config = dict(
    num_hidden_layers=12,
    hidden_size=384,
    norm_place='pre',
    qk_norm=False,
    bias='none',
    init='uniform',
    lr_mult_qkv=0.4,
    beta1=0.95,
    beta2=0.95,
    max_grad_norm=2.0,
    final_lr_fraction=0.1,
    max_seq_len=1024,
    dataset='wikipedia_en',
)
Each number is 500 + 50 x the weight over the matrix's rms, rounded and kept within 0 to 999. Layers, rows and columns count from 0. Numbers have three digits each.

# k: layer 4 attention key, 256x384, rms 0.0414, rows 72-127, columns 192-287
# q: layer 4 attention query, 256x384, rms 0.0405, rows 73-127, columns 192-287
# v: layer 4 attention value, 256x384, rms 0.0593, rows 0-13, columns 192-287
# o: layer 4 attention output (transposed), 256x384, rms 0.116, rows 0-12, columns 192-287
k72:517526516445470552441455475438482554465460455528524501462546508566499505428472445458491472581581560472571557557562454486438508561457525443479568501501568543590513505519425440624506546501538504542411551565490557483514538429563438561574492553554536495480511454417483573508530484484420405491
q73:544540475511502512558502544534501489463542457548462496482480539456584516532560534582394502572472413486465466524475551493491431497508517538551459452442480482528576538485496482496502550470460401453490518493460511560571551437469549468451536488522368513487510608462529467542507495563485480540
k73:567438563526518443514486482508527482436481525592505418504537420494439502505521445464552416472487535483478470464484415461542540502578411572480524474478550582470463548525506551485413464585591535525464453553499546431413459479529471418471500465468531481463459550523465545438488474452468498505
q74:490516550527477479469456488440508531452597525424525451497534474484461495514522530561497552546575528523433547405500443463498408510523531438408449503482430558584480434496430584508571486478616523483511511463476465475492456502493480569528431555514529541484488457459488489451561446497535533496
k74:448491459550539508527502468492509499528443449464538592415491551481492564382481486493516496467415504519560487579450502514561484442421507532553446453520549496468548536489452448469522576468447476637511419528539390553439511509532537456395524507453428476557479500461475400442492519433549363479
q75:446520566448477484484558495502405442466480525538506462502479503520492504540590531542521543529415532465457448487558495460475513462533498485517519423472503570517419468450441589457477619494439496481468530573598467516476416530529491534501495462449481490474477458423524447449469482494548420546
k75:575424483461476550550448484437531565560507505507428497517439520505546534452478555568435487510469442560544552473493473557516522504428451511482491461556487454476560492535465503474508492572527554537430469590471571548522499466505544463453484510600513443490601524545469513532470520470538525561
q76:481536565455491533540548530612592514465498635447464419457422465570475487474524486469483545609472579534563520576457510553539547428489578430481441459523525463465530518554624490477476418607461525448561580502540552554515570504523534600444435478466500531537410370509497560487488608483439504428
k76:525538449499477553473455431441401495496481482500475501449489436510429431507646452580516568464471498537521511491543448547434505451509491444501462508549587538485459443546391474420496625464528524485478482636565422480534398496527504483553427458496463479468529528540481428381547478472550545588
q77:495527560489478571454575505463502462516531489536498461602524536450437485524538459494496506517501444493495529511513504522565504537504434530522485491465560487447554408525494627497510552510465439437508459492361547542478472563512523529559549458524486515480487536529472445548467501445485473489
k77:499535503417450421554510537484513560508493504549485522436517430517485408512483422542509550502515500490437552525527510458544514509482488458480471545468400497571461515462544447533499409528486560581390460446567492584518511489468503549437441476490518546559590561517575538507517418541494522438
q78:468480523555510499506523439469560538517466545485463440519535459492569518537406498456470571517416556449628503492407474437521540532450611535514569579510534518503535625635502563444437478547459487490456594495467497549505575548425597566533500476456561463509450463595547478514562498559480513485
k78:517456577546536551487543510396507486467536531488475560441575455557516439504585499544561427478572440464582538478541557558532527454390474459474480540465492399451516541499520456537540474475544580488494601443501582478548486437542532498505428430593469516495537498447540569458457485491550488475
q79:577505517574521559481550504467503510458430472564507529515574457491542526460478568513539416542525495514556487414553398440575543456502512448538438490497585512541517495555451476601492524494489507440586495416509569459447445472477502525446480579470512542495516537544466490516497504530509475522
k79:531516539529567479479461572506523489559489439468490618425479488551455566566463509467486492511464397532424425485499513538505511543376544428538507530425447502492547506401553415533421547495483419540411435407524549454527498525442493441536481466513486498503520561479515426531491449507532349505
q80:490441498555544504492456518427471500518426460446422511523503482425440552519500527568502474501476481496526470440538515442489459520552520506470519498542444529578499405530502499542576489474481433543424428507610501464461417529495546447429552585457389518466575592431498494514534502523500534525
k80:493494522460547487520472508564404519523476445515515444488535533522509504494491473478524492464571407462445550502467533554468448498518422529566510475514462464381562542467554487491524428405536421504587481480412449476403559469438515479590459491530499531471485522533587514563398409501509424541
q81:564458540532506485532543403514446468531560429431487496443530539551494518443575551448586519487516458550540493379559531541578507494562515497470479517427495514559448473571451483502478461432547539427450473480540462478512432523481379434459410525502515501522538501413477480514452458444425560559
k81:541459557550450375518418483551453424493460530461523531528492541521524524502452420496451428460479511578479475522487436492464500557478484507414463519599460541424503463460479431432470520508518497524423550480539544495460424590510522535532560551509390496427432533416520468554478512525469502559
q82:453517555516482453517479454455454417531522440486496436526453527513545489542568506489494480428468424486436593423488521448452490496564582450519482430442494432450615484476531523393535483475524520435514460625456476563388577553536593501475488556471509417486508499454547527535441476549499480480
k82:537471540515421551492436556494436484567495501413480510533491497425529566511450479516517490558503495526585516597506473498625498474455472506522530588547484498469464471475507538528497515500473477534492503512470536463515584460467454502499557470504500464520527494515507489480551495512574462540
q83:495437528446566384505476480505502448506485451457465553428514516453565496570578478470423454511559400445540515495557438458470492551537451540459527465593404552532544515501492578506542436513560479525457434558429448461567496472501433508420418521441525563347446527525485496511492559507602545550
k83:618551497494494493536530527433498530501470545531542554500468458507497444421478510501548502462549552484519570451515500537469550461405463539478466486432570495537521494467597428574529509493502501570544487517509555619536470563439542501495557439538434556487452494503555439512453466586525428431
q84:448486567490506421505489523533506447466503516597516566501530530450551494594489419429494508494593520489610447482444526516507526528460544507515537540496517591482514511546418576484526447506526505515497418523553635516478434559459515482481442507502549512488402473470414500486461466563517501452
k84:573541597471473536498532531377481528417506475481436507496511497505490461487426436568528501542437548471477485523574481514548598499501519483517440488502534422546477474450489465450449542517492563517486514480523455457490490592451491474502462507497548498584528478428500497404607533486521574545
q85:505438422462464385597451553484477503557483513607407517470407470470424590468486594443365492560517525487501535482476509559472494515561523555540504527544530579455474481505521511535544538517547468482530443488533521527496496535466536473482531477441461471451530500449420546526446516520462459527
k85:515558554553551490418520462585511449519446455475539452546636528434545491521473527457458490466488452504446423536491573386504523462451473579520513490567493522498557466506570538487521521577518535503465515524448507482453558466571513444526539469432526426487514457522502486580508550544535531479
q86:505533552442465536517557497497532535571476581458524511511507538474509533428489445535551524443513451502541561573608484534553445521479463457473399435459507509425537475497494442455489496486540462417416512543598509475499530522459555441464453518541499503632452525593523565451528468539532557486
k86:440462489548523409570509508428484527486488412431520478457532467515491445612396486518515530537574516504447567448488524485435491474516513464537508580457418555534500430515508590511584493494481465600520514502501551604485508553518494578577532504469500527505483558441480463562467467508468522460
q87:551572457538421571567531563529538468542495534530447510495552413588415477515482516429484540479557477498476467476461532577543568480522494521451454391480508512497549456499488473472459493486442423473460576500497447496512509505558556516529370537540473513488482446492531408519510485461456488501
k87:437485470477504432494478487454556461434531581558501499515554567414527555538431530513504470523569408558458512487507464382450484500448525478483439492497475511546447456525587505479525483526537542500484528505474575536496505477489469479506542595485519488548491529542453508514452521565504432486
q88:537462522465488527471469530530530370496458477483526580500433452519452458518502510517514613503563492479460498489495493489403538488507478517479439493522628405522528463500541470449505442455502509416579535518530505546430555488567455544454387408484484530418431478539511500475432413528506480507
k88:515511529469452473505555510473497518511506516474537537515462543566480581413501529418559493534461439452533520567463521538512428528458547430496515500440460513527450416524480475439442476470490539541445506442362584573567531556508533467531462549500505501517540489518519433456587553385523474496
q89:512495446525450544420502458470434356489463555569535407541524409509534430528540616544466512564433431444540553494476534550478523481462471529519464516537543523484545536543540466449459451528548488477470523529486555535479462488395543526476356472478403504456519383478491483501584500442473506536
k89:457419584525548474561537431561464590499517479528460545529454643439415484440450497467499420445532489481541581452533485490542483513535468527507584433531400378555563431497560513465558605494593468477537470531528474457586510513580494514499552476486501498475513569521490512493463435482510466487
q90:568459534496511559527446482423447471387554520466519497472486512452590524511600386522438523461478558441494533465594490382478548518525545469434429487534565565502525479520506557490482501463615451563520490478547489486444377518442567514474520431501423511500565537490479556431434444496514418520
k90:434493453461525457470505488522520527499537464564487511502543549475438446455463512539518497517503524486487503511514559543483575467447520517491459582548501513544529543396558377485513506463466482497466376518516559543487525475500486428494477507459479518531557544540474512607565563512542490474
q91:545530526593513486560512536566426527549514466443555508533498570434545486560419530537528503527462415471459460481560538360485486466473522605593500517494481523434471477372555498474515527541513453439449397423429510420497561457521437445408581461455471495486610533556495595565413534606521432499
k91:508583415437499460488511509527562585471565549591449561504524470413442480469457410463415536495506442524377502481465481460566468495479502500539555506484540481524551587499523536458463401507514528563555522521427485530500561508436533562487491414417558570426478521590446424508459561460499491465
q92:506527490492454442465558458506549576461496516471465481540418440498546543426462555489502524471469465456396506549536554523534570378471500484527420425528453520482536488508414539568585593552503542523489407477516537554447469509536519522447424482561433459522473475574454459458453499441507454476
k92:516448525476535465529479517571422531576510536483498508500491547490558483474614502498511458567509435507435476503469522548481522609534539558451502544578474473538511455471511566423495563454499452568590535515503442514449532502522556444443528606474418492489531508457511525582425487468519436502
q93:467474502512465493485463470518427577545509507496533516460487517556444552472531526514526549532517450480418559478462490486497489513483428468563418499465543437519557513497506500540531427512496428531492429452555480474525508535450519402484621430451433480512527532480576552495444483519448463518
k93:497518528570577473472571546511489468537455496525485467541485552460557442563501439462446530533489536473548458548469570484443508502469510536523614519506516536441553511360596477511416485428554458524487531501453464472534543486488570487491408477495550463576407499490544485496482556492507536583
q94:589501483549501536573434469533578593457479525496480537511475500507427479561499485580475520533483478514441488404520539503515423454470514449551511434543514558526513565439568470534464524520461445490426454490455434489492439512492492599572529507496512543461481532415436508508472507490455506602
k94:445561535527533538527444581532466487502575461424522523549433464460468502568472544424461475404624544561493393507426422474609485433490425588486527500551496447524531471420484457507469534499514512534513506484470516436543547479489429484517546541493496519562589417493527421506556480527496457465
q95:482496461493436507607535480514440463443544553474494489406517608537562568443516473485578537471521550488556518461442508516436560531521489539568538545428497510615402444490579583477502477478495428547524456492524474430484537532581506473456543531511421423508489498525474469483492600549560508505
k95:565506505475522460513522437524484576585503450467482506557501456520480532542403573509476418480437518462417427507478512513529492504517461564527510474520496478479482486516390444469465505487537483461504503467504508541436433492475454533524506447482467523498457572462556466477505483474486547565
q96:503498515538490535505588531526428541523473486520558492483453530469537472549544454492492482539529449559415483493591474458445468597540431518460593475465467545502507507460433489440548473519500417504541483504468511562507519437519574489465489611519429479546545555456441462532475536519571407554
k96:454509577465498480591447484493615388484426603487439501501523517567454534537508462414449484514496495512457533523513529543495422479456526484466510558546564508543419527478503439467491539532461559485440516494550496484500567537475488525463497494546533454540504509535488442470529534462449578492
q97:519514568551530458460548475465538509511449525565487472423535508474568544499451519445523492507464539457540424518473499507491540532519536474536506471464515533504514479523463507511460416557602526450510524471510496569499495574448488415502528422460431531509504432471464443481590593518446450468
k97:539532455532482506549570488518545454456606405502495426582452572555598438451438452547492480515413541488432456548507519573442566402490462545525487516473499510455473525512501544466480581549476447552523501545542532472513493546559529523528520462552460551501509517447452492551545538477495469524
q98:442539538485471558488372490521533510413533469516461411477583514526509498403508506380474514486445558582502491552517543539492477517443557522490488586519509494493443532440477468444485423526491555449491545488437503393549545529480565441551472437560504521574447474484435539488541481519502518541
k98:529530492551543513545517459481465405553490475408481546586491449521502460506542498554568543454441515420519555422437532443457524585505472479423551432550549490497399466510476454510548526556477464553496579469625465428566439541548410530469429525505482436427458452463490475530571472536524506527
q99:433457513452432588495496520522535497488497487450398486508522524594547506499518511530525506422496524590464509443495443470590505440518456424458558499430555514492470538482481504435521507509491571513484494498501564453507503437579448472566383540527468440504526444464443499461553517513503494522
k99:458470490539445569489441544495527514476457495482539521437526490488509502495465508438450488521447478547507449438501478520468576571522460502478464453523463501491474457503498486541460626518486509492357559557531437503543559537460533513498461505500473551441451494482615530519545498476607613462
q100:400548482478426565509494483514498549546451462536420474549558456495494492511540527420520515481420526449476477538416499500505493564549536522445457507438469504487385475537451485473470399536546531435509613436486555430543429540537457556490434493483491504423564548482544492522500494483558576578
k100:501473486492485452504551493501524469511486461451472499412475468454532553420580510467538567445497438490475508514484468467473516470601514464499495508485518507533511482496488559523551561446565517495406554435458352563536504442447446511562458534520493529486460564460403438530455464509445530448
q101:453456522547492463456453414411440435568464484501542528478509547391489535518496571519563527517563450518544430498432471503458549566643435396444535436462467445518533479490483532467614579495493460491495500477470437450549468529530462476496531496494412466497588524465513473497532511508550480544
k101:607484476519543525534527449541548527487427471475479472553487447554408558473447482490481391541476502443482500504508528502536457409529484525521394536567455581495473459479531422513504504515499440452478514489491436487543544516441585495417492516452417489488459532505423511506388509498528469492
q102:433501433506478446503485444466503485589499522444514460459367529547618456475524597578460467538486462563560451513530451459444468517453465525445454532504531559516573553546445491512467466450457552514456477532548564476598483570538492445488574475541496386471512500469422456544523533544471468523
k102:546451545498473433442466532493537517390531422504530579608562505526501519506480499440571549483424542419498552578488433582512520427542466480518518467467470494471536529493493482510547514580530517563530584554511455486518492447437524515583530547562441542496578458494512449510419499425546518570
q103:527556561496470541521540570486461509433445466550455477567568559513499420526496386435517587513444466555385502551518448490526426538489489499534516508603522616526494523503477511439488348526466475466450541479538524500530485547501486539503553527450472527600488462532549483438512557519490429477
k103:414436544497459485464504466440583476497532590431547528473546499526538444501490525553475573471522522464562450480442529447460571496498481398495578458466467496492504456497527504560457471489481527549432536514545558525488538484535531471460453518550589471446510431465466475521444485364535481502
q104:431473529523460497517480490476439491540563397507503511425464494528502544510533530546490430507456527412566501400492511551465478491522455393469507528517532507524544534464525460461512440448463486583537505451527468451393563493531507550490541478563510509525455508438555485567538449520567515527
k104:531495483484562460493531521489460568518397534422514549468459494517415510495511506456503585485523575634405496532494455444491441459435521559425506451482541449519450541476519481514481584456513494498477446595412518474517574498514421487509485525475515485472491516545477536546436517508492477479
q105:558479452536528508510505546356565558428525494601534493482544525520482446440537486462546550459492478562419523578453544533539486474568424591558471494437455445569432515543503477446534458493520504461435506501611464505630469519584451504500469489475551435523509468555451575485519542402468558579
k105:519508490477432560510574518497544485447592480513480558531448499465476455467425553529540464448501475450454452396537488463502423489449508499535540456510476611464493461531488519442534597556446532426553461450464486500428449481481524496472536504471489478485596472511498449460465453455520472529
q106:482488431496442431464578549517530495515437492570539501469494518527540495498393401495457504533539523468494512494472564562436549517489561566462448566469524396531488464543475517542494465484489520555500496553499480466628517468493548425456487473473496485576503444557442529541521541465419604482
k106:476564484471467505408427507416446521532588438499430408498549415513519481459567526416514487428553429479484510558420541481469572513553484461502482427517495512538547421510538450525558500499504451428510519476482556481408513543520441554551452593621556462479454474424420496490493478496404514542
q107:474500395520522527509536461580458490534481447542444512488438506405441561577495438531486576566464519493485460488502583489529586444518522474525436545533524566460548471438594557606471468500533492460538468468520427490443496535464486436391448511434469548437471534504551541529460470519519446471
k107:505541413441489471531508514470593490454516482486494543567477520560419462473509509456508470419560448544478469413437418417515453553466582497475478527528464503603519572524511457499497502436588445512549519458488587480471475461433500449527533499499533554499506543502491515517591599474404488540
q108:466548510522477513434591456443525541488536550450471490475481483421551501587508534494515586489608505534549429507474483472467641556449473513490512465517575475519456553446509528438470530503546620532468579569507443437495568478451440527536427534529570530578498403408489441529548476488447490516
k108:527498582511479513523410532435538507507471564521512496447534494509497473531494523502478455504500506467460516560494477501540463535591458559529406562528456559491606525543490393429599622432516462409461515483543513554537457533620546507527479476497501447446491555505543512498441470485524481492
q109:487462486474470478415437499550534521517462509565587490446424467506477588561441534524397468518484550466484560487537545406496529446449473519457640613506449554491538530464517481415520494548548459460476532529478547424557537436492550507547476510462472449454472489560489467541561548506648411493
k109:567514484471485456471512447459480542514549511396505473621561535530520444534571508406456506486477503425531496425535511529499530530588509567577412396521518442488531607518519474519465496484485494527463438573568536503462568519460558453552478441512475544508511418492557522495454495585477502520
q110:434546536499537453462424478491454613509478482514540474472490467529431469522541423376487467480498479519486499481511484494502498482450406495452507538491484461505519517405505497537419550473475428507567383497497501529474515548485452489516540527443444506562574520579502544474493560602465551498
k110:540537455570522448546581517480497452450470546462521493449576500516465434512476462520469514548487518603501566458515484482488517459535514540498396588423589515558505554509520456416535437600528460517599446461546489544556506535477485505503458511539510499494485514501467459456529529456551518598
q111:509458535602531501505525556581481508504581507586575443522430541474460451495473416465437555553500477480458496461419545461403505556404600442540534567473573446493456513486474480521510505516416452564585535499550616449500559408458497471463600458506544507475538455469490385459425491510515500536
k111:449550511512463516484463575507559547490499511525503464448521458492501518503442514444537515510515563498509476542477478576551497534544409569442536532553519478527456562533539485528467487491488545531437450436369478551584563519490506598574527525514540544452557509522424520562605606522418515512
q112:448433488540478405528457484538457502494406458473464495520498477519495456568495539484528475545428453507460464494546503483591481571455466544508585456530477490545533473506521571491521578453496476464425504554427495420498521419469517497489476434463477469435454533471512440570537441477524513431
k112:501559573503560455447453526551474567482487525425661456559484527435516472457532555504517490427542416544518528506455499532550546470580501525467472483553559414462563576454550546536498402538453536580490478493455528518499484557475522456502532538522510501460504569563520613478474528478576454496
q113:505469527456472504477615457473478520416494454442480482502578460558479516477459462501537465467542551494568451510488512578448450453528567459481388491463557567506523489539420485493497569540468419467452547511549398553501516495493448548479471488493484572434452425484563406471633489579442498534
k113:477541523509509462539417490495489460552635451513480517465514547481531555421516513512485490553483506449477590419477509397488500538521436474455490456526465479419515501412489564508513519451536575543515509491492544422459482491557559440469445533478413426553575533466559549575426506535604466424
q114:579548509487566477486490511547474530536506517541513456540488589506594488426378511467465530528640398574546500455505484451478500589500461521608401476456481425455545489437533500551566526492480528502495553461469463462390512562444502450517485483549530512532474468481568465487474482435545499593
k114:473428530536508399469518512418554541521496433480528514550521438485423517589499477521543464448414421482477539465466495484493494508496486486463474552451524509479509519439442538404450517476468479446482461472526545508515619518576497496470529489484426553542488548582445492507463513564447468523
q115:538503484492520455470436535478485460539492570473527486512495467502510467448460489497489478441556531511464541389526453432463554535523596505461487603469513506396518498430467470563557477526509440542496521502547518457498547511460502486500549618578532492547525425460495346471562492417435485424
k115:459546569548475438506508470460471512472597396489456490494463557529559576444470439491519498572502531457502504528504500521483469468545406413541534461533507434582493521485488493553432574515567488505505504532456455524521475574508542508464514457516508503531533491488510563548490548540478382575
q116:555364565517505435477471530529489458512495565581505523505633515487497470534531548404506564521589482502492511444508477521568516478555466453410540473562526488445494454490518466540521515552546502503415642506521510560585567458527527503457478485514525542542459420528555486490490515465461455497
k116:424484520588534580545461534472555554538407446484495484516437409474506522531436513504534510508463495427561609525541591467432468495475524508537495447571513443522539456539538529451593488521445489471450524511518512561407493551478573542566570519468449443504496532508468424457472511472573495448
q117:549480544489502568438509510521480506548460554460423411525554554519532496475539491528506459439494481510592597509481485452564541487516554448536526424481468514456551460469491475418499415423439487525423496425586536501520479423499542553487524480499459481542464497513631531520435442456495492540
k117:439499462538503434548452500624450459549459511571568566510490502518552475521509519440491515507503486471481541415526466553479479475454459454550526534496538405463433513556580511481518476476474506524506519557409556508416485514517561481485449466468614551441399547512506552468579456504523533374
q118:524467470568536477515552459468497586512464522467449500531446422496495527563396513566456434464562438543528478503524545449452456511475596560588522511455506508455438517511618516447449473529538493516544469496419528452480604510465504517540469437418434497556471473632534486407487508449535541427
k118:452535496492532510430446626485561534455600516543472582538491449538487561447539422468541510556487478471469544531452455470488520495511472404487492512491561472529518536540475566495544439444520562443577567331572496575516427467534501441525447512579495616554467577476530483478544531484457591497
q119:509455492548461564538422411498420438547518489462488562470464561532536590482513567485546495474476480474487523435492493427553491509526524439496558490463429513508580457468474553535536599478512501472442555486586476486557444454512549462483436485474498530490514578534604428413433476504578479459
k119:490490535437493438511477492470501524513545479483466594519548520526465538563474436537448491443595425504408625537471521485549487453522477546490547450603505457455509477426518454413507468513476443507427400456385531481378562472536533444470469516368478474489503455528438530533463564528521459437
q120:512499494519511512544490451549525438457503540428542541511562457451463473482549501429547451492489511441519531507478529492542460539532491384480542477456508504506505556510552556466497488481479520558529477546486526502473579439440519546523486542487511544522499526433495505503504495493476494476
k120:573560522563532510461502486536492581459432515535488413473426486479525491488471455523480517465474504545505505455524575466453497469570517500446467521535486476478545466533493416532554533510491530447552408506517458479493517552462447491484520450477488474468621501614562504538513506497487502491
q121:503515507445503405620531563561504566490509556428614537425516504429423577451458458444506497482556520574484491495499463532469468496499540470507535417508541469535524565502509503511530516434516472452537474500434502545545488495435498502480464527479537537547522471450448396510451524525505497525
k121:468486482440539536483602452454559428517489552530440507508499467554582421577616505535467512551537503485509504548447452545553518512495459541495411534512529514457478405516521527504425445533449552599500520483565558569518489478467443603446500493459560483503443463531511565537432462505546506488
q122:500523506488506452443413486488468492486555498530498585460447513501443505549406495596457488511491437435479477450487528497502431532504467501514446526539494465531492500504437525501529523542520534376565405506543457558499485431482591501459495484479501532515489579482548533506448497489517441490
k122:513430504533547424525507482570569423527521456535476517443530472497509492420440478527453475480518542501477550513495567526457536496525561545462534488488467521523462550535551481491428462414485461615469468563470481469520492584449453494496501494540511540493462467490429537537533501395505557487
q123:443593485430496596569527508522544473453430529459477420461590430495422535513465418563462565560562553527541540482484428391495553510485473535429439439437535431483418464564573504476429489600487538450583498485523546547502527440514520534469443414506496496514548465504405508466513480533493541564
k123:443448470571516542468538465548516457551544582494414557439493450473484605488511521530605535457526379601541470544528485528436541502557511451488529449521551536491523437492447575531548524425423503465509522517570492462507392550546525494484541602513441564502471508471622443515551552518444492442
q124:415510458485486494475523556517477502457607520492553367460591471459498518455442456463459538462472571487543508405450550549460462444475526508558466545436500524408564537546503479559467384607504579497570474471501578547484519516529483484450500471418554455473495561445548532485489529458449533443
k124:512529532464485497551468457404475499505506493541511547531373470460538528475526484512543455493539475519507462620544402527515521535552507489447388445497543528593423460490497418496522576451547506600545481549486538558521457539540559500511520453566511577400554512506483477445502452475474482517
q125:536555411443498516447516432466510456473513426548481443497474574478502502554495493484513510566538563437560551442447485480461513516528498556420449597498514447415387453549532556468401416508503511564514548506486572494442465452500423496583460427445508568482427490465391559497460452518496532452
k125:514440433597458633462531488551573537470509558483470500518519441596453479514535506444502487388571484487438440561413543497457498489492555478558553430509543547556496498561448520577424535477527566470499537485507525468557527493549484490529438526499521514511462418402511495516514554524509507519
q126:437537524534513543532425483513507432494530413548530425522613478590533421530421523494544492503406436487444531471421534519545455492566545442463416478439398457490472526421541473568424489467554421516550488479560475462439505502463560447463461444450398468451482531525460514423480486507569503430
k126:534528496527447478405500456433515514436482530500480538480402522564479526479528428512545557536545455502540516511467458499533532520492500553543490538549570565462463510484524539462519532563511472429486419554482587526492443542521404468520474501528492557515523538442433489488529515494432529506
q127:506535427469563409485500517498552484511504498549504541492578457484533434428605524496518439521535454512544571457529469452410539559539565490478435546508522556546452504519525501570480510573548612511548546537528469502452429507502509564485550524525558526514521388431523468483575486495444517443
k127:610509547557492493459541507512507566603504517511573472486505439554536524483501479564517523427536513500496407546539444512474511537515433459530507465516493484475489467526521458511494504478528421534454520435554533494480487508531473565492491507500549582526490505540498470516475543461523506539
v0:444499514475428446543451453433499469485464498600420573441447465417526384561576519457541489377454474480441574517408436535569623407486443494381552497534400476544491480488570496570431533616489533491437537488461375476377425588349437468424651564480561534581477478522475465568429500523437484550
o0:504443506550555441428442354557439500499435554423607359489469599595552599483516597480433482552585455495660450564530413490548474443545472582550487467442587587515505418452500551450482508471400523519463442437605550565491492525536533492545434469428428458541521485413442600464532541521542577472
v1:580448462489586578479560471578583574496537407464534466558651506406562592318472543480515499460478453488490482498567489426467463525530489483395548493560419432435455530543517534461596545529530536558581525550543492552447459452502466549491529513551484517551528412438443441502490497480461540551
o1:510468569434496487513469605443451474489465528475415535493467439526385489561556504491644461447527481540441495513469524474490523550480513442547440552472637538484482506437502449512474477472521465449351506429518503533527468529488605435473447404542448513438482560506573509469406528599456505549
v2:572388455461366506500482549523433462521487411540440453558378397481528478500523497582586566495474420542485534491543491527472479417487517491478451495466489589517442531507487544674473512429563475414396590477588391521473603539460513536448463544434505450619531439568474537504476605519480451497
o2:582575425553626526608651441520519511444442441506486579465517461550548462470472456554490601503505465452533474547423462496507549524543505577637647496470544418532486513456528467405498455437436500482548520505431553521529453525526462451531600623545521423522470523584528361477505510538557629509
v3:467578567484485625519437454423471429430507485506433438404503530502444513422448462427602437592538540510541579566528447549549387436525511517450445481545549510533461604462460399482434538491489401436503402435565531467545558487404551501604417550522459595504425594478451558572447458543607525485
o3:452469443470534473566586453609534538582449503544588484492504490473481420527525639568465410482470525481533529420462467497511567537540531427500483460582454481460505474550531572539492527444502602667485538584478522559440406464454516481422548450430479527559451535447486478550587473462450578507
v4:355513536452585465452501582467507552545486501510475508497459436542552351550435522420536545496542545501521485554518502419596602538545467474459518541414509491499498535523410460503455577541521599528462499489523535514428555500497452476534462558496573590415501518493533384567415526487493521417
o4:553461537530462549489567426464480454511445550573442436421554423459487582528526511463465479474458495378462421519566524652413457394464485551534415414526449472520576486578574581491528547461510503445506471506478418407528521477472542530494477445592393423461425424442449620473497427446520485530
v5:437471443454450464437504550466543489435563489512433430564522470492487539484501364458534579497448467541482465513612517596618540465532563448552386556500577560529484450445546472530493455475510458576404513489488500514387543471524526558493543449518523514462596536495515485445451459563587575399
o5:490558561421552589541520541555513421599503417538569552534459558560464453492486579517389479492591485508344558577408414505543428537486381456429459510508470432568443573589518545502548438529538421537493304485508547357541437509498445476512507597399498541469544553442512494485588481494469491526
v6:564540512458528489509372590430577519510559446406512490416455540522546496459401459498549556469456590385637407559442447425434517452449470512423402504450483452538577413453498383545537539455410505568430593523449563548470518527478519522479439507547562454409474558510473506563452490458422485501
o6:425509463540467557557504412569411408461460632454408543532465445439561476522640504531418515529324550525464439546493542473556441436693496432431536418512493538481522474522572483493562480521551558406388523478555579455484470448394595548546403344468416465352406489578510538458510531582591481482
v7:492442520523544499487491483438422550426569428572597563577630385420626430414478502474634504597488419516494398502511503571496510526525490514418378465509610530546479397461607531542609475587494503508464454474469405529430533551491480534470462422458435498550468555461472551414499484525579445493
o7:515506525420370572556507514499499519447420457288492505524395668530652463508604497409520502513430542491508551465538491550556443483382485457510596528434515491411424529441466388480451628425497471568543486531405571497428432484527481522492549547479556502469487440487501422535528475517582530510
v8:477501544491455507551387549490452550481385561473443509486372457372481545430526550578590457430386491491533518459560527455536557483518453585424425596495423450420537597568536561525528538536417513492499578508504499544500618478572525419498491515461443445480509413589542428488559394416542389509
o8:524438462542550410448550457520555493570536410547521548449581463579491514593462484495535467496543410408419374550486572493458529476527497425589549449522636481567521462471512555593472381449546522466567469460584431503552524582447497461593630519523482576450494597462461523563453484456442518541
v9:435485479577469492460560513482526529496530459549536522565582487506556501602483529508379478465556483476417516553475588480491430582511535526499492480509465537534433599495488561501431578468507564637555506538464473593551517553530525526438503459578452472588473459495488539564448459450447474542
o9:503525534536409478596428438401635453527459576471458412492536453436493538507519375575474543524497486516624455473594389554457634528479419523546455549538571461430554453398518478518597513524503468447482480509447573396455454599454498449573454530442526493546488504472497490520470478600502527475
v10:551453538440492555500479527479486528550456498416379463455488483482494472572560454397481533505554519483469394483368399554531457638413496441563474484466607549546514468577513542475524515453517558361466496463566548525513586559418623547497336407518545444513574551531545462427648424549408503479
o10:398496468498467452490471435458539477409507426517549490647537503496522558483452430586493464461454543564514639524409653453510498447594527519567582521483442356569462547434450531480537457429453562494442453505536489511612457486518499412506655509574473430502563524609459443537482529582541503521
v11:410604515571536533534581404488482484459447586485553485510614526493464508461559586384559503559571458581503540453493519484469513446499499417524541447593560451456515569533477422532608398530537477465484486507398410544474507494501604573576492541488506612470527486565482504510544475479507458471
o11:600543544463411517457469614501476526445609394512423580432473580519434468429524417583468498490504539438474601598524488509501411473471472597546491536483408572491490505513512540425563539487501469464499487656550610497424467488509576487447569413489455463523542440429448565442520520472444430550
v12:427505405547591462452619454529514514471515458421576544508532448484533399578620450443488594564573574576575421513483525491562455536619617419576575510593535485523584558489446513478512461529471533530413468552600556517434543584554503577536466501488558597505529499538532498559527508477546520486
o12:539544548497335485389406536491504462559482565445503519463498514519584604414506500498458352449492503454489675431646520502519553524474530635322417543441458492495574420447533523443529583515458461542462505603495525455540495560511458476438519539482547262522485430537439533523472486469597415523
v13:503528549400457525612451469454537517512502507399509477450458468495526525571547476518563562516497551552517407486597490551517538344471570579560457496465530412588509543436554421568349541488454440478461554404543547554577598436492496497478470554549499441412489581460533488566572553441469481633